Weights of a small GPT-style language model, trained from scratch on English Wikipedia: MLP 640 tanh GELU.
Each number is 128 + 32 x the weight over its row's rms, rounded and kept within 0 to 255. Layers, rows and columns count from 0. The size above them is the row's rms in percent of the matrix's.

# layer 9 attention query, 160x160, rms 0.143, rows 26-31,58-63,90-95,122-127,154-159, columns 40-79
size [103 103 112 100 107 103  99 106 102  95 101 101  98  99 101 105  98 103 109 112 102  89 103  93  97 105 101  94 100 104]
[[167 115 122 112 140  88 147 129  96  59 178 156  98 153 100 146 141  90  81 172 175 151 164 137 103 163 123  90  79 136 150 109  91 124 184 118 114 128 126 157]
 [ 81 178 116 118 127 139  95 124 127 135 140  95 139 132 134 101 130 153 119 158  81  48  99 172 121  84 142 113 115 161 145 121 135 140 111 138 166  93 138 176]
 [ 74 151 150 112 164 168  99 136 143 170  93 118 115 127 137 118 149 193 112  87  54  92 112 136 156  61 200 176 118 108 157 147 113 166  36 222 189  75 137 129]
 [119 109 117 139 120 103 148  78  45  66 185 171 127 125 151 123  87  90 147 133 135 201  90  92 144 172  94 115 165 152 122  98 103 104 124 106  98 155 119 171]
 [ 67  95  80 141  94 183 190 124 159  69 111 116 145 111 141 159 117 169 128 105 156 104  45 168 117  86 132 137 146 146 145 121 119 164 140  88 136 144 128  69]
 [124 140  99 109 107 192 128 137 150 144  97 126 116 142 142 121 162 115 122 128 101  95 167 155 146 139 125 200  75 119  97 179 117 128 123 128 151 106 134 111]
 [174  92 131 106 141 147 178 125 175 169 133 123 111 152 137 115 109 119 107 152 129 149 134 138 142 171 146  60 137 163 170 138 141 104 170  98 113 141 124 128]
 [101 126 134 149 153 135 138  96 185 130 140  63 132  66 164 154 129 143 171 121  95 116 105 144 106  86 143  86 127 144 172 131 127  82  92 125 165 115 121 131]
 [103 223 110 124 156  92 128 181 121 173  64 141 140 139 205 109 153  79 131 172 116 144  44  98  82  68 139 128  88 141  68  74 156 129 169 118 102 162 150  95]
 [ 73 101 126 112 140 134  86  83 110 144 139 125 153 141 153 129 140  83 161 140 112 165 180 110 156 167 112 136 128 181 179  87 144 158 176 152 107 155 110 185]
 [130 107 144  38 118 224 153 157  89  95 145  66  87 118  68 160 133 124 140 161 114 133 118  86 122 112 150 132  95 123 127 104 149  94 152 173  90 144  83 150]
 [105 126 180 118 133 121 125 116 129 114 131 112 140 147  96 153 152 163 151 177 239  77 139 115 132 165  56 136 148 115 155 112 170 124 128 154  99 184 168 135]
 [129 160 154 169 123 167 168 122 143 131 100 176 136 146 143 189  65 137 100 174  94 123 113  95 101  70 141 134 136  68 107  50 128 153 136 124 138 103 123 131]
 [148 141 141 130 145  72 153  97 149 181 123 160 187 160 180  61 138 162 117 115  52 173  64 114 121  94 164 165 132 106 184  92 153 116  89 114 125 101 155 178]
 [145  67 148 128 107 117 110 111  87 156 128 135  98 141 122  77 177 120 147 128 143 145 111 114 125  89 110 164 121 111  85 144 146 103 137 106 134 127 162 151]
 [ 71 186  95 135 148 110 161 153 156 134  89 102 130 127 184  44 137 182 112  97  68 120  99 108 136 112 196 149  91 129 169 190 119 146 123 187 167 140 129 140]
 [ 79 149 167 128 173 141 145 136  87 119 138 113 161 106  77 112 150  70  93 159 105 124 115 153 107 209 130 145  84 134 120 135 161 163 132 164 155 107 124  81]
 [102 137 108  78  87 139 108 125 109 101 149 145 139 145 175  96 160 120 105 149  73  70  92 204 120 208  81  53 184 161  80  87 128  91 161 136 148  76 147 119]
 [160 109 125 111 122 126 147 101  90 107 146 183 110 168 132 158  96 109 103 152 179 158 145 141 136 122  92  73 150 120  93  96 147  62 166  97  69 121 141 174]
 [112 136 140 206 129 135 155 149 145 141  87 112 193 107 195 108 126 153 152 144  55 104 126 135 119 109 159 163 140 104 201 148  96 179  78 155 179  74 135 136]
 [ 87 149 164 135 143 109 119 165 163 110 107  73 155 164 138  74 159 162 155  98  63 130  97 134 137 123 174 153 116 182 149 189  94 203 100 141 165 152 140 125]
 [ 78  83 157  99 138 184 139  53 120 138  98 140 111  86 151 130 108  66 122  59 163 190 146 106 173 136 139 128 126 146  80  94  80 120  69 154 126 139 126 181]
 [ 92 153  81  78 129 122 141  36  83 146 107  75 191  72 101 138  65 121  98 120  71 115  56 151  65 109 184 130 143 142 168 113 129 158 122 115 133 144 128 104]
 [181 122 121 134  67 170 107  90 153 114 107 159 122 106 109  94 145 112 108 193 117  58 162 143 159  88 133 142 144 172 117 166 134 134 162  87 122 104 148 131]
 [132 174 129  47 175 120 117 189 121 146  90 113 122  97 190 111 132 118 127  80 110 160 126 163 104 155 171 126 131  97 127  68  96  91 171 117 100 151  72 152]
 [137 132 146 103 166 115 105  97  99 159 127 126 135 103 124 165 154 130  73 123 139  99 168 147 183 106 148 151  78  89 107 202 122  78 122 136 158 104  81  75]
 [184 170 176 202  96 147 133 124 103  94  50 109 132 106 121 146  98 143 136  94 174 131 143 107  80 128 161 113 106 104 116 115 179 146 135 157 125 154 107 161]
 [150 151 198 137 164 118 130 168 165 177 152  85 185 131 144 102 116 167 125 102  55  88 149 184 166  82 127 130 105 136 152 152  78 124 108 138 139 165 180 126]
 [207 119 147 151 162 164  75 137 133 156 184 175 102 148 124 130 131 133 105 118 129 111 159 119 181 119 124 156 158 138 115 163 156 114 137 143 150  83 164  77]
 [112  73 163 131 144  93 143 156 156 100 112 184 126 130  66  98  98 156 152 158 168  76 142 156 113 105 135  99 109  95 154  56 190 173 169 103  94 139 145 146]]
# layer 9 attention key, 32x160, rms 0.138, rows 26-31, columns 40-79
size [101 100  95 100  93  98]
[[138  98 105 122 182 184 132 168  86 168 149 119 111  98 109 158 135  88 115  47 113 176  96  90 116 165 144 163 177 121 175 138  75 120 113 137 121 150 155  73]
 [143 176 181 153 100 158 107 120 117  47 130 122 131 138 118 150 132 141 140 116 106 112 152 154  78 160 168  79 165 132  80 143 153 130  97 115 159 149 124 162]
 [103 160  94 149 112  50 130 212  75 131 144 163 164  77 143 156 180 211 103  55 139 149  75  76  95 120 113  95 123 103 150  74 129 104 108 135 175  76 145 164]
 [123 129  42  80 140 182 129 127 126 139 118 180 127  91 140 104 119 144 186 174 102 146  81 110 184 150 102 149 142 123 106 152 145 151 166 149  87 110 113 148]
 [175 142  70 124 117 106  96  90 138 118 109 135 137 117 125 134  93 136 116 109 166  79 124 136 170 104 170  69 122 133 113 145 107  84 105  88 121 102 145  98]
 [117 145 149 199 112 138 112 203 154  98 167  86 189 131 155 139 173 137  60 141 108 113 173 114 123  75 113 137 129 162  87 143 179 186 134 131 122  40 172  97]]
# layer 9 attention value, 32x160, rms 0.141, rows 0-21, columns 40-79
size [100 103  98  95  92  99 106  96 100 102  99 100 100  99 110  98  95 105 105  96 114 101]
[[143 142 134 143 138  64 129 149 100 175 165 131  93 113 145 134  83  86 106  35 149 105 112 107 151 166 118 155 123 121 203  61 141 142 114 107 174 176 105 133]
 [ 93 110  97 105 145 159 134 112 142 134 155 173 174  91 153 154 165  93  98 109 115 155 181 156 208 110 173 110 137 152 131 154  66 121  49 121 147 133 154 123]
 [119 118 100 152 105 104  95 122 150  98  54 108 141 177 209 137 110  80 121 120  82 163 140 124 159 108  99  65 125 165 104 176 119 113 131 123 131  75  91 153]
 [176 186 166 108 149 188 137 139 107 129  43  71 122 137 136 145 171  62 106  86 118 184  69  56 158  81 171 141 169 176 101 146 127 136  79 218 147 146 142 120]
 [120 121  86 132 184 110 149 120 154  77 104 119 105 124 153  74 109 199  95 179 177 138 138 114  96  66 110 176 128 120 113 122 122 136 138 147 164 176 145  96]
 [141 173 128 117 118  60  72 133 116 205 112 143 122 111 166 146 141 123 106 116 115 110  96 113  95 140  96 106 136  93 137 199  73 143 118 115 206 137 132 139]
 [ 65 164 124 135  92 162 125 170 111 173 158 181 116 139 164  87 135 108 100 179 143 135 102 156 127 116 163  61 130 129 128 148 178 147 204 110 155  99 124 105]
 [129 172 103 115 146 110 147 142 142  81 155 120 160 119 123 130 147 128 111 126 161 153  84 116 181  63 123 136 226 136 161 119 109 151 162 134 124 140 163 141]
 [166 127 157 110  53 132 122 137 101 181 107 120 122 146 104 104 133 155 124 112 108 135 116 103  82 101  90  47 101 154 146 111  97 113 132  88 107  96 107 130]
 [145 124 142  60 206 146 107 117 115 122  86 134 135 110 137 169 127 187 135 135 136 139  99  73 135  93 163 122 192  99  99 115 102 125 109 125 111 136  98 116]
 [152 130 128  83 187  84 144 149 123 101  96  63 109 137 152 136 129  87 108 129  94  72 147 142 123 127 146 106 155 142  87 186 119 143  76 160 105 132 131 107]
 [132 148 138 150 149 123 165 100 148 114 111  76 139 157 140 137 168 119 146  93 114 167 145 169 103 134 202 216 110 127 132  93  99  89  71 154 151 123 176 164]
 [107  98 116 131 141 169 121 139  79 164 118  99 132 116  79  87 119  90 134  74 158 114 146 118 170  95 130 105 101 170 134 118 178 168 195 155 126 114 136 154]
 [120 135 170 147 200 222 132 146 128 120 117 160 130 129 114 133 139 133  90 145 182 149 100 118 124 126 124 125 151 162 142 124  97  74  83 202 131 116 128 115]
 [ 64 101 114 131 124 118 136  74 175  58 139 145 132 155 141  82 137 215 122 101 196 145 188 149 143 127  93  63 126  98 160 131  68 114 104 109 183 101 142 144]
 [132 150  82  20 143  99 127 133 136 123 116 157 163 142 123  68 149 130 130 172 107 136 118 108 190 149 112 119  88 109 241 123 120 174 112 164 105 192 123 107]
 [ 42  99  59  58 166 115 165 133 124 169 187 192 136  99  84 114 137 121 132 164 152 154  79 133  90 137  99 112 161 105 188 117 149 109 141  85  98 139  90 133]
 [140 148  97 127 131  92 125 159 136 172  87 165 156 129 131 237 136 181 164 126  82  95 162 136  61 137  88 159 119 127 103 185 147 118  50 133 154  95 137 104]
 [182 149 142 147 186 143 176  86  71  93 133 114 117 111  93  87  89 161 123 109 113  86 147 137 111 155 122 118 113 109 132 169  46 164 142 119 156 100 120  93]
 [135 121  98 140 154 101 109  98 145 113 124 112  95 116 119 165 136 104 116 135 136 104  99 144 104 180 183 151 128 151 183 143 119 152 160  51 125 162 157 107]
 [132 149 154 154  65 112  82  80  86 101 117 169 125 122 147 164 112 107 134 113 143 131 108 142 113 132 113 156 121 135 129 168 162 105 144 166 102 178 112 142]
 [153  85 118  93  57 153 106 122 148 152 130 205 144 132 126 171 144  78 128 154 108 104 104 151 131 150 152 147 193 132 122 120 120  95  72  63 124 116 136 106]]
# layer 9 attention output (transposed), 160x160, rms 0.156, rows 0-20,32-52,64-84,96-116,128-148, columns 40-79
size [ 74  92 104  75  83 126 105  83 118  81  96  98 106  70 103 113  81 124  98  72 138 101  97  92 102 101  86 108  93 115  99  93 100  94  98 126  89 101  89 101  95 121  95  86  89  90  96 106  80  89  90  87  81  89  81 110  85  75  76 101 100  98  89  74 106  73  74  74 117 129  76 126  90 126  78 126  86  84  92  85 135  77  78 181 104 102 105 109 105 109 103 100 100 104 100  93 109  91  95  89  97  88 115 109 106]
[[114 119  73 157 151  98 146 173 112 108 147 104 131 117 158 154 139 124 161 149 142  88 121 100 141 151 133 119 109 128 133 153 113  38 155 119 116  81 106 127]
 [144 158 186 125 157 106  42 159 119 114  93  79  86 120 143  89 144  84 169 126 117 129  97 135 150  90  85 110 163 194 127 121 110 226 175 119 104 135 105 128]
 [120 106 166 154 112 129 163 128 127 122 165 122 109 105  51 139 143 151 157 133 116 124 132 139 125 121  90 128 161 168 119 130 103  51 116 168 122 118 175 106]
 [110 183  62 136 114 118 101  82  97 123 157 181 137  90 131 127  87 175 122  98 123 164 107 139  82 181 108 168 131 171 101 103 128  91 149 105 141 175  98 117]
 [106 165 102 114 126 182 218 107 117 106 159 129 142  88 121 120 112 122 131  88 122 138 141  83 115 117 116 141 162 160 151  89 117  19  83 143 129 113 148 113]
 [147 103 112 130 114 113 209 152 123 132 161  98 139 156  26 162 124 113 131 101 125 118 135 109 111 131 112 112 116 130 149 113 145  83 139 147 125 125 134 119]
 [144 126 138 107 120 105 196 121 139 112 194 117 101 151  65 101  91 122  85 186 143 140 119  98 155 145 122 139 106 142 152 133 107 122 157 140 178 126 116 110]
 [106 127 172 144 116 106 135  81 108 174 135 112 105 120 108  96 111 118 170 141 112  78 158 123 115 141 139 132  97 161 141  86 118 142 146 169 154 194  94 106]
 [106 118 141 123 119 136   4 139 141 101  89 129 120 127 190 126 123 122 136 123 130 127 122 137 147 121 128 143 132 147 121 131 136 163 117 136 161 127  77 123]
 [ 95 127 126 189 117  92 221 132 163 179 169  89 114 110 113 129 127 121  73 130 169 155 148 169 133 132 150 122 162 166  98 119 100  97 123 100 104 141 153 157]
 [117 118 178  93 124 160  77 121 117 146 138  97 128 107 230 107 120 158  96  98 131 145  83 136 152 128 145 144 128 115 160  94 122 157 146 135 124 112 108 150]
 [139  90 108 205  95 119 236 119 127 140 150 170 118 157 103 172 112 142  97 116 117 144 193  94 132  80 108 113 145 117 138  95 111  57 141 152 140 140  72 150]
 [ 85 147 151 104 126 130  82 159 137 101  31 133 111  95 211  99 174 132 118 169  98 112 133 127 112 165  86 151 137 152 129 130 117 177  93 153 110 134 128 104]
 [148 145  74 134  85 144 177 134 122 127 130 171 112  69 133 120  88 159  90 116 106 156 129 137 112 148  82 158 151 175 125 135 151 148 114  91 107 126 116 181]
 [136 121 166 177  98 152 212 130 119 151 167  89 103 123  68 107 131 101 178 103 148 134 152 142 131  63 122 124 141 134 167 105 162 117 132 115 117 149 121 127]
 [150 122 140 161 104  93  16 148  97 119  86 158 106 141 175 137  96 125 117 117 133 167 115 130  91 165  91 127 141 119 115 106 162 244 183 146 135 159 109 131]
 [123 169 111  90  87 111 162 140 174 148  82 158 121 110  96 118 108 134 177  84 101  61 121 129 163 162  93  99 127 156  85 154 149 148 136 137 127  69 137  84]
 [152 104  95 129 114 142 225 132 128 124 201 151 130 132  21 159 108 123 140 104 134 128 181 130 134 124 103 106 164 120 124 165  94  86 130 135 116 121 130 112]
 [106 110 175 139 126 152 112 116 119 119  25  92 122 129 194 139 194  94 157  98 102 112 144 152 166  61  80 109 100 137 122 118 157 193 118 144  64 149 110 127]
 [128 143 112 140 116 172  86 150 163 159 132 136 116 121 111 125 178 173 101 118 164 166 126 122 107 145 171 107 135  83 142 140 169 194 110 107 142 124 113 172]
 [153 112 149 167 117 128 166 142 112 136 168 136 116 153   0 125 147 128 115 156 147 141 123 126 160 141 111  95 127 139 133 139 146 165 154 122 139 147 130 123]
 [170 161 106 107 123 139 112  45 117  88 101  92 119 174 165  71 154 119 134 125 146 106  97 104 152 181 138 153 160 150 151 131 170 108 152  89 178 182 114 131]
 [ 90  47 130  91 115 124  63 115 140 116 161 146 111 160  79 146 150 146 133 137  92 141 192 161  79  99 106 129  88  99 138 180 130 188 114 109 116 136 116 108]
 [106 148  86 123  84 127 153 102 127  99 128 135 149 165 188 153 110 147  89 140 140 136 170 146 153 105  58 118  62  70  91 162  97  71 111  94 117 150 146 113]
 [147 145  76 131 135  89 143 156 166  91  27 122 142  76 184 112 163 147 134 112 132 121 132 142 159 174 158 149 113  87 152  85 160  73  69 173 205 172 141  99]
 [143 110 122 140 151 108 214 158 120  94 126 120 146  91 220 144 138 197 132 189 113  93  89 134 133 122 153 157 112 105 129 118  78  44 140 185 137 130 135  92]
 [142 168 122 137 106 111 179 115 190 108 132  99 134 102 197 105 141 190  38 156 147 159 155 127 185 148  92 126 117  88 143 176 165  96 146 117 117 116 153 106]
 [151 121 111 107  97 164 150 150 161 158 185 118 109 162  68 161 129 114 108 139 143 124 176 166  72 127 153  72  75  77 127 124 106 155  85 135  83  62 130  84]
 [183 114 138 166 142 111 117 204 144 169 144  98 153 125 106 229 101  90 100 170 140 166 159 115 119 132 133 106  93  90  87 162 123 112 112 143  95  59 112 192]
 [ 87 119 137  92 143 120  21 141 156 123  88 132 129  89 141 145 161 150 174 134 132 105 152 141 117 121 150 154 131 134 119 109 118 178 125 154 151 102 114 103]
 [101  91 135 152 148 105 124  95 134 255 117 102 176 120 134 111 100 134 103 128 156  96 131 114 154 121 116 140 202  89 165  98 107 144 201 113  94 118 191 175]
 [172  93 147 122  77 169 106  72 149 122 117  96 151 150 219 135 116 146 108 126 156 140 157 155 145 121 146 210 102  89  59 164 157 141  98 116 135 176 123 133]
 [119 188 141 153 129  99 184 132 110 122 105 117 121 138 192  82 121 145 101 109 134 114 105 166 138 122  97 129 116 163 136  74 131  81 118 155  91 103 138 151]
 [141 143  78 177 112  86 181 121 119 118 115 124 135 123 137 108 120  82 127  93  39 112 117  81  75 157 143 157 156 131 141 117 125  92 155 145 169 109  88 119]
 [121  95 129 106 125 146 193 124 108 135  89 147 166  97 188 112  76 143 108 146  79 126 144 106  84 106 126 128  93  81 162 150  85 140 145 204  92 160 139 137]
 [143  62 143 154 128 144 147 113 118 125 205 107 113 184  74 159  75 161 146 167 151 180 163 124  76 125 132  66  80 105 125 146 104 145 130 105  99 132 131 143]
 [111  98  99 124 183 214 107 110 139 135 122 136 156  97 132 170 117 158 116  96 147  82 198 169 152 107 108 148 123 108 106 241  69 177 121 121 158  72 145 122]
 [ 95 147 111 124  96 162 156 177  99 165  98 103 129 130  47 132 114 172 136 133 142  77  74 111  72 161 138 130 139 105 155 132 102  97 151 130 102 100 112  56]
 [117 161 144 132  63 110 154 124 125 122 130 164 164 128  92  69 106 200 130 169  97  81  66 115 125 110  68 149 173 109 133 117 131 143 137 178 104 179 156 105]
 [182 128 110 188  70 148  59 108 118 116 134 112 114 149  73  97 130 163 131 116 148 134 137  81 130 105  98 137 129 155 125 168 150 204 164 118 105 125 137 174]
 [165 112 150  85 143 190  98 149 133 108 168 126 107 138  95 134 147  63 111 126 119 112 138 151  96 145 124 124 140 161 121 112 136 199 167  66 119 151 124 211]
 [106  95 139 100 150 144 173 131 101 160 153 126 141 123   1 121 121  85 161 138 129 123 162 119  82 120  93 128 141 126 155 143 104 210 122 122 104 108 111 138]
 [126 150 160 108 108 176  91 119  82  71  59 142 158 150 135 140 109 107 190 100 116 127 156 106 139 181 199 104  91  82 137  89 167 189 120  92 107 166 151 158]
 [113 139 127 116 108 128  79 137  90 107  64 140 143 106  67 118 159 141 117  99  70 129  96 120 103  92 151 148 165 114 188 146 142 215 120 143  92 145 178 140]
 [138 182  66 103 128 172 158 108 112  95 153 145 102 147 198 101 131 121  92 156 120 134 137 119 126 167 102 144 106 121 161 143 121  51 122 107 126 141 145 105]
 [147  88 122 137  95 121 221 122 127  95  91  40 138 110 244 127  90 109 113 104 169 136 145 126 117 123 152 104 126  95  74 117 143  92  96 144 208 121 107 146]
 [ 64 136 116 151 132 165 214 117 119  67 128 155 151  39 213 122 123 136 156 150 120 121 153 160 117 144 117 154 137 142 118 151  73  68 113 133 126 123 122  80]
 [ 91 147  97 111 175 128 168 141 172 101 112 121 101 141 228 106 162 134  98 105 103 151  96 114 162 144 134 156  79 104 156 136 154  55 122 143 144 114 116 130]
 [135 165  89 144  95 131 160 129 167 110 103  68 116 158 171 158 148  84 149 118 107 146 123  69 150 115 127 116 125 155 128 111 159 134 145 132 102  99 153  70]
 [212 127 123 148 132 183 130 131 110 183 123 137 185 127 127 139 144 107  92 142 209 174 103  98 155  91 132 128 138 114 133 114 135 142 126 183 127  90 146 159]
 [116 152 120 150 101  95  16 105 114  95 108 144 153  83  87 158 136 120 227 172  98  97 131 150  56 126 142 148 158 128 156 113 108 224 151 135 103 131 118 126]
 [151 125 120  98 143  89 149  95 110 178 111  96 143 113 103  97  96  84 141 172 135 160 100 150  84 143 112 166 178  99 175 137  79  75 170 105  74 196 189 138]
 [161  99 146  85 113 164 117 130 141 134  94 128 164 102 115 128 101 155 150 104 142  97 140 145 103 163 133 154  65  99  96 137 162 135 119 155 121 150 148 183]
 [139 171 143 124  97  99 245 142 105 135 118  86  76 124 187 117 162 134 116 127 114 151  93 184 142 135 132 143 115 153 173  93  99  72 110 221 116 151  65 117]
 [121 113 105 159 119 115 143 102 155 149 157 153 122 164  78 165 126  98 145 143  88  87 150 166  94 177 160  81 138 116 122 157 105 160 101  97 158 114 120 165]
 [102 137 175 143 111 123 215  89 125  92  63 116 132 111 211 110  99  99  99 140  76 150 127 181 113 139 116 130 149 123 112 167 114  89 107 137 106 161 125 181]
 [ 74 145  94 139 146 127 119 112 138 140 135 163 122 141 123 122 161 199 116  53 132 156  72 131 111 103 153 166 166 157 163 123 100 102  93 194 125 134 135 122]
 [127  81  86 123 132 135 102 154 112 102 105  98  99 157 141 155 164 117 148 127 170 105 127 144 129 115  68 154 152 132  94 193 108 217 114 111 156  99 140 174]
 [125 125 183 155  96 138 140 101 102 120 106 143 150 125  81 140 127  82 118 160 189 160 143 120 130 157 119  90 154 140 176 130 123 180 170  89 102 137 149 127]
 [111 130 144 115 135 114 152 123 166 145 123  78 106 152 200 101 119 148 101 141  55 106 119 144 174 118 102 124 108 131 152 163 150 104 116 107 140 113  99 109]
 [179 121 106 156  90 132  47 173 115 145 134 142 120 174  37 132 103 155 138  93 132  83 126 140 132 108 169 113 137  92 127 135 113 182 127 181 120 115 186 177]
 [131 117 113 118 125 114  89 149  98 147 148 127 150  70  42 119 148 141 142 120 144 106  64  81 118 124  57 149 159 149 141 112 130 170 166 124  81 127 134 149]
 [106 119 116 148 135 127 186  63 133  69 103 170 164 128 142 163 130 157 177 158  61 119 135 203  82 116 149 176 183  88 166 136 123 138  94 116 101 111 135 139]
 [ 89 141  95 131 119 158 120 160 123  98 147 185  80  83 187 128 144 117 126 164 178 156 130  93  83 116 104  77 129 106 201 161  98  78 136 152 104 108  81 108]
 [128 202 141  95  99 177 101 121 129 138  98 107 106 120 209  99 171 136  74 151 119  90  94 105 146 165 150 131 101 148 139 114 127 173 155 137 139 114 101 120]
 [121 136 152 140 158 114 178 107 106 127 144 158  77  68 148 105 140 110 134 108  40 102 114  87 165 167 130 117 153  51 120 116 180  81 116 177 108  81 150 109]
 [ 66 119 106 213 131 142  92 103  99 164 119 125 175 135 203 159 118 134 115 128 153 167 104  84 123 142 138 105 156 150 153 100 115 128 182  76 138 100 154  69]
 [155  94 123 146 114 148 175 121 144 146  88 172 138  85 250 131 148 110 167 138  85 123 140 143 184 149 129 128 110 121 108  99 114  18 104 119  92 136 114  69]
 [128 111 119 115 131 123 221 129 121 141 186 131  91 158  15 132  97 124 136 144 138 140 138 140 122 151  95 137 122 125 135 108 128  79 130 136 148 114 103 143]
 [141 116 127 128 134 124 190 122 123  83 162 132 142 145   0 112 104 123 107 148 149 142 137 130 153 163 114 133 155 147 129 126 135  85 130 140 128 140 114  82]
 [ 85 127  96 147 157 177 108 111 115 134 162  72 176 140 186 102 112  85  72 106 166 142 124 142 123 151 134 177 128 158 134 104  96  67  90 144 112 120  75 132]
 [132 126 125 110 116 166  26 122 134 122  69 149 134 101 224 132 156 124 145 120 136 101 123 131 139 127 118 146 135 119 122 118 139 166 132 158 147 146  99 148]
 [134 145 112 142 111 136 180 105 108 120 125 140 118 111 232  99 140 131  97 127 101 164 129 113 132 142 124 110 144 122 112 159 137 101  74 143 143 131  73 181]
 [107 160 124 118 118 148 114 114 142 146  94 158 117 138 255 145 131 147 104 152 111 124 143 157 119 121 129 142 123 110 104 107 117 146 148 128 120 126 102 144]
 [157  99  96 101  80 132 163 118 138 169 116 150 105 134 180 139 128 130  95 112  82  72 124  80 162  93  90 127 141  95 103 100 122 179 151 118 184  99 143 107]
 [119 122 164 149 162 128 101 150 107 129  95 170 139 129 245  92 137 121 122 135 107 123 119 141 118 121 131 131 104 132 113 134 129 171 120 139 143 136 145 135]
 [161 125  86 128 107 125 126 105 166 132  69 114 104  87 231 105 120 141 129 118  65 142 125 132 159 136 146 145 100 136 119 117 151 189 114 140 151 144 128 152]
 [172 174  94 117 107 181 207 138 141 119 135  90  98 131  64 136 187  94  94 113 108 116  79 120 167 182 158 176 115 167 152 133 124  71 148 158 116 107  99 105]
 [ 95 121 154 176 128 127  85  99 148 149  43  91 117 141 184 120 139 118 151 143 117 120 103 113 152 190 118 133 122 138 148 102 154 211 120 142 127  96 152 166]
 [103 122 155 151 170  71 104 141 152 127 102 132 191 131  86 130 114 129 176  69 105  91 132 128 174 129 146 119 117 151 120 135 163 174  60 147 102 115 112  81]
 [141 118 124 129 122 117 193 121 124 130 203 144 118 158   0 130  91 116 126 131 143 153 153 120 124 126 108 114 117 124 116 130 100 136 138 128 144 119 122 133]
 [124 137 131 119  81 146  48 100 130 142 106  96 131 162 100 168 119 122 148  94 184 123 125 152 118  90  94  61  91 139 134 134 162 219 177 122  93 135 154 169]
 [137 146  91  77 113 160 137 103 175  51 123  97 150 123  77 127 140 132  98 140 140 143 147 180 157 119 126 166 144 109  85 106 107 171 150 114 143 129 123 197]
 [142 126 130 126 128 129 155 125 123 123 171 125 112 145   0 133 132 127 124 137 141 126 126 106 144 141 128 120 119 134 132 112 129 151 136 132 131 124 150 109]
 [172 118 100 128 139 121 112  44  65 111  99 138 177 166 159  74 144 124 115 140 109 134 171 142 131  90 125 113  99 115 178 124 174  98 129  63 198 171 176 146]
 [103  25 120 125 101  98  49  95 173 140 139 124  97 132  48 112 121 197  98  99 139 143 178 162  81  93 127 120 111 122 124 155 214 160  71 106 129 119 195 114]
 [127  96  59 154  94 133 174 131 128 100 110 138 123 124 205 121 107 124 135 104 116 120 146 133 104 184  99 132  92 102 115 129 112  49 154 113 121 142 105 146]
 [140 109 152  91 150 123 148 165 121 130  46 120 168  44 201 130 124 120 136 180 152  71 144 164 159 116 122 115 152  97 127  93 157 120  92 134 187 124 133 120]
 [125 133 136 158 129 133 244 188 102 122 124 149 151  53 224 156 166 116 117 130  97 158  87 135 152 158 141 155 154 134 117 154 104  40 178 137 124 127 103  96]
 [ 85 136 139 182 138 105 181 137 188 115 105 128 121 116 232  76 141 163 108 109 122 166 108 100 148 117 126 170 141 108 146 119 148  80 152 167 110 142 111 146]
 [116 147 116  89  93 126  79 168 114 130 112  83  89 141 194 183 158  82 133 104  87 195 140 107 105 104 194  80 157  88 108 117  84 161  95 167  84  99 120 113]
 [171  97 131 122 110 180  89 166 152 174 187 108 121 126 117 147 120 159  64 117 203 187 102 106 128 155 143  74 120 113 127 137 174 187 105 167 110  83 153 139]
 [ 71 115 161 126 130  96  26 135 164 134 100 112  97  64  56 145 173 157 176 137 112  72 161  97 133 113 125 139 102 182  89 164 132 180 151 122 159 132 132 106]
 [102  95 104 156 151  98 185 118 154 156 154 105 176 118  67 151 108 131 137 167 157 102 142 114 109 164 147 125 158 110 135 114 109  98 201 121 104 135 184 155]
 [120 117 107 136  76 138 215 120 136 119 134 114 161 113 135 141 161 136 151  94 137  84 111 111 123 103 133 181 110 158  95 185 203 103  82 193 144 167 142 129]
 [145 173 114 150 103 117 215 157 114 118 119 144 136 153 132  99 186 124 143 106 120 136 112 150 101 186  92 154 106 147 154  67 148 125  79 186  68 135 142 132]
 [145 109 135 157 110 166 137  52 125  99 171 141 124 104  34 105  83  68 114 126  94  95 149 136 117 103 121  99 108 107 139 170  86 131 141  93 177 138 141  93]
 [130 124 184 121 106 136 243 131  74  99  77 126 119  95 169  66 118 114  76 147  38 108 124 132 150 105 152 118 137  63 101 137  94  67 145 134 127 139 117 122]
 [105  84  94 133 119 105 121 163 161 126 161 125  58 223 125 114 154 207 112 117 131 182 134 152  89 178 152 141  93 172 128 105 112  82 109 125 107 108 105  98]
 [ 63 143 113 119 174 149  80 126 125 109 112 102 102 139 112  95 138 126 137  97 128  70 118 115 203 140 130 121 177 142 115 202  67 154  74 164 145 114 138 111]
 [112 119 136 144 103 193 133 126  73 138 134 181 136 118  40 122 120 136  84 120 145 169 121 135 114 114  98  79 130 115 127 136  97 128 121  97 112 102 169  56]
 [151 123 157 130 109 117 157 117 132 102  90 173 144 137 161 107 110 186 145 159  94 124  68 130 134  88 109 165 124  85 135  69 119 162 168 146  77 144 102 144]
 [168 148  87 159 131 139  74 120 182 137 144 123 128 185  48  74 138 165 145 114 179  97 158 115 129 127 117 165  98 150 136 146 128 187 110 134 161 127 129 118]
 [151 132 124 114 143 110  44 165 135 127 171  69 145 155  39 141 155  88 141 127 145 129  77 110  95 149 158 153 137 162 124 114 175 173 123 143  87  89 148 170]
 [116 136 127  80 152 120 128 137 118 101 120  96 119 154 159  81 173  64 155  66  83 119 138 114 123 136 128 156 132 112 106 112  99 147  87 159 109 126  27 146]]